Each number is 128 + 32 x the weight over its row's rms, rounded and kept within 0 to 255. Layers, rows and columns count from 0. Numbers have three digits each. The size before them is the row's rms in percent of the matrix's.

# layer 11 MLP gate, 192x96, rms 0.106, rows 68-191, columns 0-95
098:137147141151155095108141094127114103113153127103112160091154135091160132136136146193136103175151093116104137114129095079149109103163119176172114161149150093086104102174118195068160132139099109114140154175220189100127065167148111146076173066158105148105137174152128107122116138179126193165
105:051130094144131114139087178095141165134117124174161148152184139111084099147139066178173202094133111096154132121108162104119105080094105141122111151112129102102092146126075155086133063179161152164128122109158131127131100099125159135137146169118056055155180085153093103090079120115152143139
106:130153140101168097161155149170122150122129171156162144157090168091089148138149174105177117152150152135092167162141155149137126057120172115130096148166146149159061093082135094116157145199122063104151107158064082109135147172169161094166178169116130120094133149143125071097104132112157170070
098:105163150135137071182067128154170108146116125156139137168130112130135107171118156142130105136154108116155151158125088129078119146145163120157118151107096107143139199061073158032083078103138127146128091201150139126172126155143103151165132121151121087092215086152141133182081114154156108098
098:180078150100133126187064112086136096118139087179152052150158108069090147208134071110099117093083045114133119105125165116110085143110155095132090166136143172124129174162084177117138118170109121116110145121130074138162091121099155119100138112105114130070141132142140124141100083137164090142
096:116141154116188140128150125126112147092101163109158089168154126148127104141082079134178149132130135135135151152179168106131109077111091053153094079131158146072056106177114153104111141159163173084122211174099083159100144144109170133115145119156125090162154102086155110185136076065124130128
094:093126125122091108108057119140125148084145064141123176132102088104104174141150118182172147168076201133131126119156147143140142084145120123141029140143119108101161089170113075160161127140133105113161176131094168085131117116111136143195144162109103127133200143150079074117109111129193132158
104:126086089132125146111098108131153126114150146180112173123150131088113149111150147134103065154148152162107106144109130108165179113147189153097116101130130171145110150160099078112182153132073116134086026141122145064119166082100137075089163132156123075133152154106180065085062140159159104135
084:092136107177100128125096154168133089182144095218107163095170139126087161139130131140159109085129133150120181214128092169079130092168118130148117134125189146159154155165081116104083159150123058126124103136081112122121168118139101118134142139110172114144185165177194141178133105153114091152
096:156117180061130140077115099133105108083150089085098122189150146093044145093125079097168112060115120133099148104195141105133137136141115122122138118159087101113096141122203124104141104172133108104122133115173108164175131149169150122136111084126081142078120190137130122116118083110179159204
095:049153109102127131135143154176159129121091153129085077131135077118107168196161145153095100109161091101187124139160135078140153122103109102171140153066168078088091146171136158140098100139136098077085080138175105184116099107115120165157089104140126115174131144093068131178130146098141186118
111:156127137087140088180081085162101159114116120121176119102140096127155090131097075139144161143124076174136104107165124106125156153154183123132161134135217106125130147145118176078195061154104075120152138141149109091119161095074113117140098110127104139040138170077096144200131149141158129145
109:131143130095122075150167152134177121087131089159136080132144128186146141125139100094173163101094093100108140145137103074111224093132166153149081170116157119161158153118156146096149137108114124075145089130058096146158133087156143175194180100146089057176139109121081105118146115129158116172
086:081148136117125139104108124136141099128078096165122123112118131097151090090107152133157171076131201133164141125089135136082114098076123153100117143187169092094156102129159112168132141195130107115170104109113105132098158159156158160152158132176100139168112129096177055188135164164168233101
083:094148085122142048163108112110133103140165085187126086103065093085131133165130073090124093139149116093144124138078118148102093158141101160151109160070122122097124175100068110113115124069124162124107155155140150104104070093172109102137105185086098084186154104153119149092115139165087069138
089:190134122110157122193130077142121106133182082129127101170143128114089103118164150117080094147114147104142105087155069155057134165163136115148123123119120085153175146169098103123084178117156145113122132195206148081167181154164163173098100156165171131142143110190141183135145166123106118117
098:122150142116137183148100123126177113085150089197082123153138057108174156147115065170144155097131120116075115167115139163089152087112145105092172105151105103149160180145148121134151091093096111107105137048120113133115087104108125159198122129092076120154096131103126100178085078084115115190
111:141149146112161116134165163110097150101159097171147152158130163140068135047115074108114088151104154152056091134168098103116094126144147128153087090131091127113134099193144171129167139094097145096116173101183107142151150161130173062093121138178145157163158169119138102111118113043093130182
100:097191089159105126132134115147176203141138158140187186135115147107072076120151096143139135103159127141163149139114154102135113097120120161092115165070087106189077106158092108120117124177152062088203140123125157100127137147189150117123143177116110079156147101191101147079104171107136118109
098:132154097096121087075061138208195144090048154086114091099119084120117114100172086103106072104145111151173133189094100134144140147104145170136078108150128071106104138145131105086121102106134131112136143170162078174117139124094141147114126160140131141212110115126161156106123101192107119119
094:147063106133162120163127126108102124139105156061213099082119159159107155083156132162131109130187121164081110171084126114172125086156233108142158144132108143145067118081136122080145137112152102148137103095102160082109112098136196100126131187098115134144120099156156136096138120155162095089
108:136161129055105153127123135135156150042122138127087069129114126145137136152098115178141065128104086118099100105162115154111156106119140155124088152111137180188134171106105092183094122141157136129115145132104154174133133151138049057155123072110077122157120146165153072184090078132099072145
085:168188160140111107130134059119151102136192144068154133181152127105148147114140147097123086123102114137130115157140096062154221075198163118113154174157083059147138114169138167092156148158143132120113149125096121119108158169153145167100142149154135155124132072154182130115107172121125135193
100:086161042116099071090072109159137160133148142110140165126093092135104185122146080103160095140111055144126102130160183080137150156173143148087149099065140143131121152203096158130163095123115125148116131157163161158143089169149108172110129122122071083098193125146113153143122176136132114171
105:097115113097145033099102137165154150096077118156137146102146091164062101196137086152146096124140123141119153165108123126083168077110180091130115124107136118134139131143089159086143119191101096103141096154157154142102130103082146161137116188166134088114198132124117093134047118172153146069
102:129162133155140166138084109101136159067104102120171205135075100095138105108128088129103118127138156126097165117120159068107132112080104118146161199140160088138112114185138096132178163176063120107098153091194122164133114193120063088131178139118157169164197150159121139150116146121118138128
091:133088091135186145167146130117159105103077128141100123160071135091170144125127128177155119124167097123055150155141166124145096124185093142091134086166085174130091128093114118107119136127145119096109096124174084173140089113196166105162103137055058091181127102135124092087134074112183109109
102:082105126144117127149126066163165194119135100125213161111108158142097157095131070124097149116088104107151106149063152075121074158096095123125124178128100098087118131188145148096178108144137138129123151126150124115118124176190097092168109149170138144136199142099136172104113105100217151126
095:110162186146104141140151118132128157107168080162132110142165158135146079098096159173141142140122092077124109154114241119147121113142136083137114101080151142092111145124117184119135042112153137128070167127076122146132195186141152061155149131138089162115198148089152132156122145166115114142
100:107126154156126109102112100145171084124121098108139136195099106101156150183154122130150122102131126160118126165069138148124236139137174162093125123134122131149152194135077068135114116104085128131131057140152149167121187070169093094142142096095090101115164172145130076103102082081132163174
087:074115049117090139166117082149134119123115099110117108101127055168117119153139050119171186090121115119097165153132092129097171128063171157120153115162101093195172174088104171138101134126142105110175108137124114223076124091121093164139129122124091086129146147143119087118119154117100157125
091:116150066137164105142122134096154159066203143143147183141122129161086159187138108136153063095076127097127097132123155112116132062052182175167132165117128135170106149178104115121143169100101122084174142137145149162186134078107134125080169174148157095097136137142121104137140092123091113174
085:065161129157079083143081101100095128098120087148125121124120102107097076191108094150169154093073069169169108126114181145125192107145140101150131186104070084101095145108103098151142142152077118195144137138103071162128121135107112145121112103129130159153145047099122155169161162108156153148
085:130186112145140124173143151150151134131111176153112141154153056137096163151214095099144133108161103108134145135108134154129122082117189120105089112124136178113103120109101090202094184142115113088196157104082099119139105109111146098106138237105104149060130105135151107105112066147150110120
097:135101129180157068158188103074124152115161122200132126101127117159112067137139189143106118180133133071167137191145098100052154143079101143154157109129142110107153175134102149120157134070158139109159097159069127115113155146132147118050145054114132146100163094120179095157118122125137126129
097:197108119073143096131157084135133123089142161153134100162082149124201133156151118088181142103131083199123122136077070096132163110145161151102073170143153103142088130114109139145149151216137149119120097158092116136111112116203126117134148195107084124127101099129163093090112140118199107108
084:083165109144074060119101104139108120127090088111182159147076107073110145122173153083151126147136117085177138129135071200075141155153141185176175169144131112101132089171103160127124138161131157140159179158142147087129110104155155180159075173183113119149171115117123126102145156178091135111
097:088102100081113127147122133189092130101134121170119113109119120201168154172110104153175126158081120128084096146138185112102155104115223153081106157142126166085131172141136092124113142152153089064105089167137137112116146169103123105103113153102129118041155152138117096163130069111105149054
100:066113143204159155162166128061155121138140090122156147130124171079128083120139088174182130146111126088111161145103157112130178091051172097148147110139123083153114165125085168141124131153124173097218178116135097112129100092104164123119166185144094162175159116160128084141106130133100147109
108:127144137089114126128173088115159150082116140142163118121152087228134157190115090085164165112137089162083156122134108105130191115127123112070148149139109142178088179150136149131154099167145135063100107115103113190133138164042159136103133143095160160151142146079166121080119106111085145076
111:151189101105179167149078124154146139094155078173143088152167084150076165102142105133158088158075127170132117190171094140143107158136099090088114100133140123154144132116110168150088147157098143092145117157132085133071106118045149126119146167193117153086156136162139127188104134112078073160
097:128111055099111131067151046144109111124133104072123078118114134083125117152184131105154137120071115131144181186170186088128094167069150130157122170106077137082110153098123145114117194168152165109144166160141105149095106103140170123096074155196144103169125133119131098144119155134158161114
101:103122164150116084130129114098149102071144175125136131148112140129034128155117150188147188106158147176089106068145093155066158124104132144106153140151084081133163126164181129167171099182136119177143140123166088094079107141144117142174114122108095137179149155153108071129121126096206096127
100:123153119112145105099166105043160108131147154090134112139146137071105093158148098131101173105098120123129158072058127116125107112085096106106121149180109056144068114139160168168185130163115163159179109066043104113153118167139134123102117120157099163162122081184129134099111165132137163154
100:117105105115104101148143111164171179098099176137116109148090160137155181147109146156095124070186077155196111176155133115096119129156154158135107190122104104144123094148121121121118119124136086142094076158141107121097155144109112093090146157094140002123135069118160084109120181154176161107
091:065189075122085118115073132162153126122128130124084149161145092150102151090099112172115095150137091128190114113134159133116115130100167125124097208117161066124125125147116125113120103152167068132160096148118156144167123182141083170148196178090183132073100151143053136139123129125168155170
093:138147103126122123114084087119153119132161106088093115165224059106156131099135128103104081153085154148201162138132162018165124095094188098088123140129118117131084113114135102129118136136134110128164107139080093112146132159114120178115157156162118142100112075139141154176084148166053143122
112:125099102142214171096106114098157135085134120146095113203142085116179092121119125148131109167166126172120158149135158115143125154097166060147114152168152098203146166203139111153140144125088104110101101149120059176066092169129059110140161150104103129121148104153153140172117139121152090142
106:047083105121151138104140078162116166139123116087126145110119117129104100159094087174175108102133092166127162147146152087133125135180139078113169167094159124129074204157122163079129074163095072134126119133122086070099116179152115100192128139123113090150148139127107197114146151162180173110
089:153101153099146178090143109132182134110162158148165083154196149149106147152189130174040116175130065131146140089118109111130087077144120165136111130108096077108102174174127136124160140113180111121110137168133124086100207140134102124118112091123064113147134108150171141122085205161120152111
105:126086152134176117161100094123126147083117127127129094151072139112100129118130142138097112153063129112164111118143101108132101159139153167160141115081066149111172167151123210048134188126070170120066156161185142128155137128118152149075190138139096177185146092159083106137103100096101098139
086:121172077033151034140104109123131141130133105139115166130144099142055158099123116128149090091167111095135112147120194105130135104149153107165150138120138124125149118130073121137095085120149040087134103128172139168152149090077117126102125187104144156062119081159080112092114111163147152156
100:144126124141064143146134116203108156110177163209152122056126110149116143120120129145114068107133129161148121159133135123063149081149190158097110097128164113134118104152143146124183192102141111163084100140073199122107184131068115102144189121106098139090170120147169093098113103144147096136
097:113099159133145145081127122074141081134150083113106142124111105123128088094129114109160121105104142117122168156086116108165094144101131087106086119120179112099125205152123105136155115168126119185170138187090086097145150141113083107126184109153085122160160107135185106145035175238112126118
102:114116166122073120151080118137157077112163090141123152059085127119110108124112136069167136104092129154053180174112126138107076151092086138170152116190109149134167146105150159143126090177072164115183144127080126133104143163123131162152133148136086081157158139154098067107116100195115076158
107:129144129115116141176103087102172148107123191104174154117163157170099119154098135071155140102124147120082132160169155135122095126139076088154154128085095151193088143138100158135144141145118121116186180107170127083184081189099163149108151168155122104131103196197109074080108122139168083120
100:182155127100128131144117157131145140120166135119143148117162098167098103116102132098139047089163116151135125144180164129126149130141078101106177124100101080174066124176141146147162076129195121117139195130059143139185101164108100089068147144108121188135118072074125148159098188088111147121
117:097087091091160154106079119111170158106090165158113130186105094126164194086128084133112066121124131138110153153138126125125146165072126105116138137075133148207132138187111103127180120124085118103120151096095043168121116180106079172156154136124121098115137124130154119111068045123165149131
116:110123166109150141117120150097150144104084144083149147162166110147102203190148153158122139104157087163149167155130112138126251065132154098123154142106099166187112167170087088097118150181128081075160080141110138102112122136153101120150179154178115100126179161159124143137132122106151154138
106:139082112158199145096116137090121090112102104158099104126141172138081099190119119173188103166082209149163129169081194143122134119074132128148077099155148087119138133136127109182151104109164099104125156165086081147163170125157103127081151114112166115105138088177079105144129102083120172118
101:145104111064134133105125136178111139162121138203129169127158139131065137141111167105145102085048145131106139084117161084133101078146066124104105143132159133116149148182145153112184093096100068106156146102144175168085158121097188069154135132093101090178189090160093116101108146123147110128
086:132144071120124142133200116102112182135196106081187161142084166120130101093134128080101121120125085134128120164112191088133137105149125173130122131115216086147089169048140154131115138119114182179137136136132170095186107153156110128140150088102092137140139111177134187150169167158129083119
103:149109122117090024093098094158119148095117129138128114105121110174124190129137103121203062094121114104146148070130138131109110118082109038069111097117110128111175121119096138106163160176131125155148155138095140129145113147130161133071175175069054097137116106112112128066126166148145122122
088:134145065068173144140112067144091130141068103154128123087115102129063089124088118137139104130101076096125190133112139139140117148184156111169145141129157071166146147088081147127125117147197073156199158181182139181096127086086083143103122128133097103090136158143071130103137115139103125141
100:146069188166105116141093138136166123075167138160168117148116109092160138129142076166131125133081138145129115121117151149155191106070151167087072049122124147082131134183116143102144098110058190130138179092143118116186155128119076109106120163147153171133086113130070150119078070121111136129
108:158101094103179191160095142096178190133089141129138105094129077143132132190110094155136104117099108151131138126113148079076109179088155106145121197145146098109167152169123238098118099133095093129111107179158098164129135158144134152151140126166109145129132097151104096113096161216143144116
099:083178071131144093135097171104125129106139053150110151145151122137133121125076092117174157118111070144151179138169205150147138145143126082113154117128127117122162212121120162119109095126077110128072175166149152099123080094116088133189178129095148074175135139146104090107102143124194094139
106:129164108152128137158053115126165100098101125131129090123163071172143111154111164177104149109123172135196143159096139105094163117046103151103160141165132110156045095147108115157112117132173075107114096097065107088127156150149114183154172135124116049140111171168097102126143107167147155154
094:092155172140145072122101154169176108123172122092094100191192106101150156140060144081170086122133129116142153182134120119146113161076158099097169106127101051149123142130136156096140125124087146144121094136121103131065148187095147104102122150058161098117099058148140148104074139132110180125
113:153136121148173153090097121124172098057155167172083156120137122100134136126141134136204108093110099176092125138150144137125142139124159077138130174085147124169186175198107061103191112126092157086133129102104107178144090166088080149115120146078141145039152106170146105150136117104138120143
102:139121089123102101144088080137203150069090093182112186064170103148152109125127082178171066103127102179062129174150125125114126093078155070121118121140131142166082153161137148116161100162110099143144123138098163112108122173092152163074159136145102074125157172121121093141117078159124125121
101:114135118100075140196106088190121142094126090126119122090157078188152160141092090119189095174083095165086096107185168096142158140177135103124114092124159153089137160154125122069133125184136152113086113179102147130154158176139116108114163077119136166087179168126124143148135063116166153136
090:204114135193188097127186123086162163145145209128160059103185093107137090096119107134105166127138119128102127138129114043099137137113175082095126107148186111199102112095125178100137161130058159140128125126120102113094120158109166115157085105131099105132115085118149155110101152141144130147
108:086167098113132129084081116166144130116107116112136120113128071147054134183111054134158148108062094156155115139136145087097228131084123162142114134139165136144139143136099153141184130107129094094145114178127114173113053116066075156133102160151157123094142112126093111182154086156106146091
108:097140102094087150085107100213064148105118140206174087153144113110066109109151097144140129077156116165148094076153167156104102146114157150130133149141125141172156081184131109137124166121112114078094127120079122110112161138057051118084166179159127113133175121080136133142111147105098139140
107:133143108061140127165101183138169147065060201138112099093163093131139111167096084154170104152095105125101165070158117090103116174106118106106148152145082131159137077181148153155145095123122172106128154142146147159150100129141054126139087082135056127124176102154140065123108128145155105111
110:095199141068138104140112162128154123091156199131137141115135180160109115141147098115177136117059104140118152137089183095111127145134135153113106237124149103157129107124162147183092123168146115099130166187163161133163079168169054105091130159133110141098129170129171122101072108119117140115
119:126130110112124129100075099130125100086065086125109117125181082192148150179132067111151083147158095145121062096041132113140143118101137151188117094186129044153153117195102156153153105159183157155138138158108151155093108178132106152130168145132083134125165106130150120151105115126141174132
092:083153109105099104177061090129130088120165157151138158124161121128119099093111122110200131139129112179121148154147138162146148156178125151166140132101101113161115141149084153171139128103061111183146106181127085154140150141122101111142119177175034191103087174117092113118133190112130169061
097:094159134133066112143135106132113167116114154151161191140109136163099096138153112151133186147114166152107073157141180094169194100146185141149099072073113137115085122159118135090123102193198104154128125154113165102133173125164147092107185187127142156080176134129126170161126198151149116136
094:103107120120138105158144126082149134157127196073103110164101136142107117180168140145082116173138107077144167096149125157132095156227180104172131157121146062141105150116120190106126085179137125150122060174167159162112158033137062136126162091121094129126124132140147103124114105140144132122
103:128118073110113111174147146134172093155127096197096107092050107195181137139093096103178128157091144132115164130115196072146169129120093149077108113151159176091111187127107125148096133184174135141163164133113097186082079138117118139133167113136167124145094144118121078142130077143150112157
108:063077074136104125213131147101099131109156096136143141075132138132048137115083135096146074091088120117104169162102110102101125090076132108111158097154131166131135112125065150097136159169152131084158125116094174126185156114109142194077159124102144099124160102147105136106122071163091079092
093:132122189165130101165058142155161112089125087158095143179094104097138116150100167122144147106050153190112141116117101151129125156150113145133114153121076123121172197150093139100111132160081122143099117207175160146143167135113118168180139100173102078183138154146157128154054092086140131150
094:155138134159170141156127124125155131112183125159111044142146119115157160130153118119112127139069116088149156142156104056130113111070100135130123121151178125108129097111117211067110153149138137177092177165103126149086100147062114155100170112141121141158147079204141071179110096125063087143
108:085094121121051101157128113142137100081135158110126129077085151111087112151078135169124166108138078114089085120162197082153118125128132136187107147168122103135132107164148119059155095146121041160084123107084145179134187139110128141145135118082115143142088121109090109109134039111126172107
113:100131076084149078139061076134140154093142095165126183142124083144154116092184142138145141109107095141102154178114124131128104105137129158133143184153145139071131158069112132128093127187157130146203148160122089099069172126131150135097160153145056126089165180151150162108074165162151154092
095:137101136169170076097147124104098105124182120113055094125096124131136130138132132100133132158080154136112148161069110120120237124142171114083143187150160148154153149144147120139141137129143149094143048104124067169093081070144151124168077149138141140078095095133138088180114071093146147151
100:080127170152114078160131094111142185074109080158120133131131138139123099139094085132108173108143109154108162140128120139052156140115133155171123151093093115157137164099137126135147133133128161092127024137191122196094095145116156149115094062181082134144196160099131090107126114094188176129
119:122093157078117118154105079125200141089161101131111040136135033111167129140169116137147134144092120084153172107166173109147194083135143071120097103140156111105086164123082140114123161170146140105167126150127098140163100105094166135128141150118113138133111083083156047166086162122124104133
101:128141141085141168076091097156091139111092142079190156103096103177104120176154134165114162114172064132087131096113163119149152110227172177104080125076135108131059114130144104114121101154114134128130156161117078090151128138091118144124124079147123155121113170086121160101114128066198162117
092:149119159136140092116119142121164097123068177109118107108139123090118133127179124161124170137141079073117167092110145083098105107085113109124090092145074131121098137193169176181132144149099174107173124079098115085157102132145167158123088146188089102128206100172185136132069126183085151143
105:140120180140149115111132123145144176101095108093141043087144078165145138150132062138120102156115116133160148128133099112111139198083098109124176063170121096077130173123105141148141111182171148161174153187074152115156125173140139173127139126159085177177154168149159153176105138175095149097
100:144144136102142130124125143130157133135148122125130131154142121100108079101177169173117073094146129141108098118142170096135108068136089135148057099161100087116142129113186140144234122121089077104107166078086113186132157134083155157118153178140073121130110073140148085074087144128203093159
109:144183141134112084180079108136205150097164144112148115092139106111104050108142123112137090076134102134117145139148086079129154117136090113116108163128114087156108106154127209151132109137148119107148110130117108146158159161034122195140112146196060149128154100158100093099106174164114183127
108:087099129138121125131172066163139170107141145111152104116086171140189104153125150123152099078187141166151193197070108093102181117123130129121133124153107135108119166173172118180158145157123140089141146126103155075093181164146153158170121112116103084143147151115140098159105186123120186041
103:108105183165109220150097070137115147114048145151174155121120107112141079129069151155116117162116150138147111113150099105087130163157136164151164121155098127092107115133146144098166084132184157156113132119175147134045100115147166118175111086196055114130183148112113104164100158146128148126
081:103186101086139082178159138104113140092119105081114074084125111078156159141122079102153111109119170119114216095125153149101140173044134098123123085185103117122145116071111177143167128133133148101178170096146106183093094129148147185147101125101061147125142113123104091123099121101123118175
110:144129145093154128103102081122111135115095130148148135120121174142095174225136129152122128140151140147101152130141094137113158121104121146075174150161072024132122126145141146130159071159137154171134151126092110099150125092177152088126135085115050132128177109146205067175097152118072143165
088:124149124168128110058129179074117152126148106147174147151149113095093117140114129172124132123114099143127171139092155092149101106151149134132096117121208121096090144129169128162180109175053156107101112083199047129176094130095122070129136105165183152151138130105163113066104089066130121118
093:131126104059142167189145094108108131139128114107085148088208126145109132142120106165141127196112161135118106090103161102182134110148140075095117151126190133123129121107104129116022131171138145109177088165111131130144076131098161191116139123167131157167119092172105199085154144110079116111
107:132156119150105089089092132150126155112148120135148181155064166106141085142173113071179074073141143137160164138127142101095156111154144130106145117111089143145142115177110090163140107152084086056134124125146147081144168187159155094127133172198101075146142166193094152114126134122196154074
108:106146066133104137137096085178166108125144101126184130121105137128125173123110127183138133144080174165155132184140122126170110198149163114055165095131185191139060155123132121127114154148124150083173113143149083110101144102080115170067123174135140111064127164170138138124091143114069116085
095:147147143079128140191065121118190155095164089201140134120098120107130122184135073098128143096135118089145149113092201139083130140139114088160175203109139079146135151166150154109130120119127105129167071119075129192169164072153108117136150100096122166139108119149179107151081089155128114156
095:155145166178107101120108157112165121147136094119105166112175148153119082114103113157147092010190153120131105153106170116147135172072137140045135137056130087154094141115143108133154081124118111127165087133123101198115100086144139145142163152126117158120093155202129157147116098139178161138
090:106073098068155154167138132136141081077083170113121112056128108169134093135135134159144153122196158077148168157115177123132174118157174117133132127113162140181167128118095176093098096139202081116140128133155154195088081100116126134190091111119127095132128080179095122149132111144108157081
097:168081121138129137118173165151169158115122143155104104068097127142140123128144098192134110133114172121203147134090081116112167127148242133158138085165163125128142142157160130183144137118104121117149128122094052163107174038082134125098159103142130149143130114159146135133101070062138117155
107:103159132128086162132069137143123156092148114175124139148162091140116063198095123175108094157059094119168078127152204130106108116125145176139113108119170144136144129201088109133191063122154136127126140104099120152174100147069112199115153120129106110112121123121064126121108149108196118158
097:131165136143054077119138109173130154084097112166152141111130144199136172155090130140201118127102083154122107162172150119186137136134105120116129152120161089105097109157108077128181107190134136129093199144091162128159167175149095085104180154082117117074124143064106132135176131099143151092
106:118163119092170138083101091140153118073123092119127171097115142144110104191122106168177144093164081161164126099117133135117137106127129138100152182142195082115172207111135126109169092125123081157163093163147170180171102122123100164137151121175110145130098072164116140131138103061143193066
099:125129054190144142125085083151108109131127101102158150136112089119150140108142186146098080080132186112140107123138174106130149053131137154119094147096187142114141164167114131119146120116131101098113129139155084106070109152094107232195088111137129091081155140129143143199088155140115113181
097:151117065117140119124116114133111131074141130134132097132172043103095129117154094175106108156144095125158081117144181164145118113180087081098097122166175156134142103132086136171103081133135192112090162101177124152167129158100076167116178130132132169107166101181086132114101072100048100111
093:062122083125099146127141141166153063116114124091121172065118112168111095129153119196118085122131188116136136198188166116100168107140159107088124086141097096136153082144114108187199117114160048086153134099104109132161115107161173176172148136132140135117184122098128149145089140089125123140
118:136096100120098153084059135148141157104087132171153193060158142128143105124126110205185127103116105191088169170180148149095125127099181077060128143168134107148126083170111148105205127142125105123180132127104129135098077130086141128140153103135107115141153142078132083142114121147075164121
098:119172156162091141180123124116155103135121098181129136145136146155140093135084134165195153054137101078108137141149138081152116119080139144100129153082155120134091155092080190154118112142140085114163159154136186102115111123149093130081154218148126163064173144153078110165118090187153159101
110:091132160083118145078106100122189146138121141098093100154144108180098168115078132114194176104123119129153154126155179160097198102157123088114158107106110083192128143153159124092146135181094118156186145109139085112156119151107089104121194149135095123119132124175132017142129124102167137100
107:130147164147147116130108144151122092080153105148132092132100136118122182189108126168106083155127161153096136106168120086137180160122101137084096145191164129138144179150076155180202119158123132120145123075114101143189093146147154097164183130092069104102108113187176050129096127169102111160
098:102109029151119138141164154086145116117096131142105133164146110157140096149137060171158149101126080170051154140143152075116163095126135132046104127062126164094099134162148130112130169160055130124148124113126091110138132130121154118091118110165073108153151100080085111106148103174107115055
088:105104092120150144119151098113050076170091051176106127016170143160139140168083120185163140141114137133122180109113145099190176144110134106128115123116167170052121171139099129093093101143145129156180123123133148160098086159106145096143086117161152159148155148107093142127161106107135141134
100:092152048179090154147095111172157141113124131155175150136128137112124086159152107123151151127110091161119151176156123144127203164124185160102100171121124158104119100182097152155130153154097088105165154089105171078126167119143128120108175170112122088068142155085101056150116138184125186173
092:091074119115127121238172169139131089112078155131061108124156072164169133174067112169151154133156138133119161123096158115115184103075142063136109085139140166107118140090138145180094140141089079157143113169121130144112154110189107127122164104069173154157117147109111109149123095156154131118
105:128160086135139176099104148127125172101134102170102130113110120115095078087103122128140162077104087154083159196103157142098114166152084146124156077134150138119105105137106147112126121155077105213142146149098092069164170159117141117128181137160068182071142186098143118125117138171087154051
106:107130130152110122100103164055136125127053081121090182108186141185132092201073137183202191185127075127116128116113124067193125129137127111131068143118155160159139138141109176126137120147140147152171152109131165172123048123106129137163101157114146147125128109156121130137133116085129102141
089:116162093090148199151050153169150116167162137143057129171140075147078117124154174124171071119108117122099100124132124160126131111135154171137109086150127172134110128157042151178084097095111088098160102115162109113110133093080107122136130168112102060127141160160094147136100121149051121136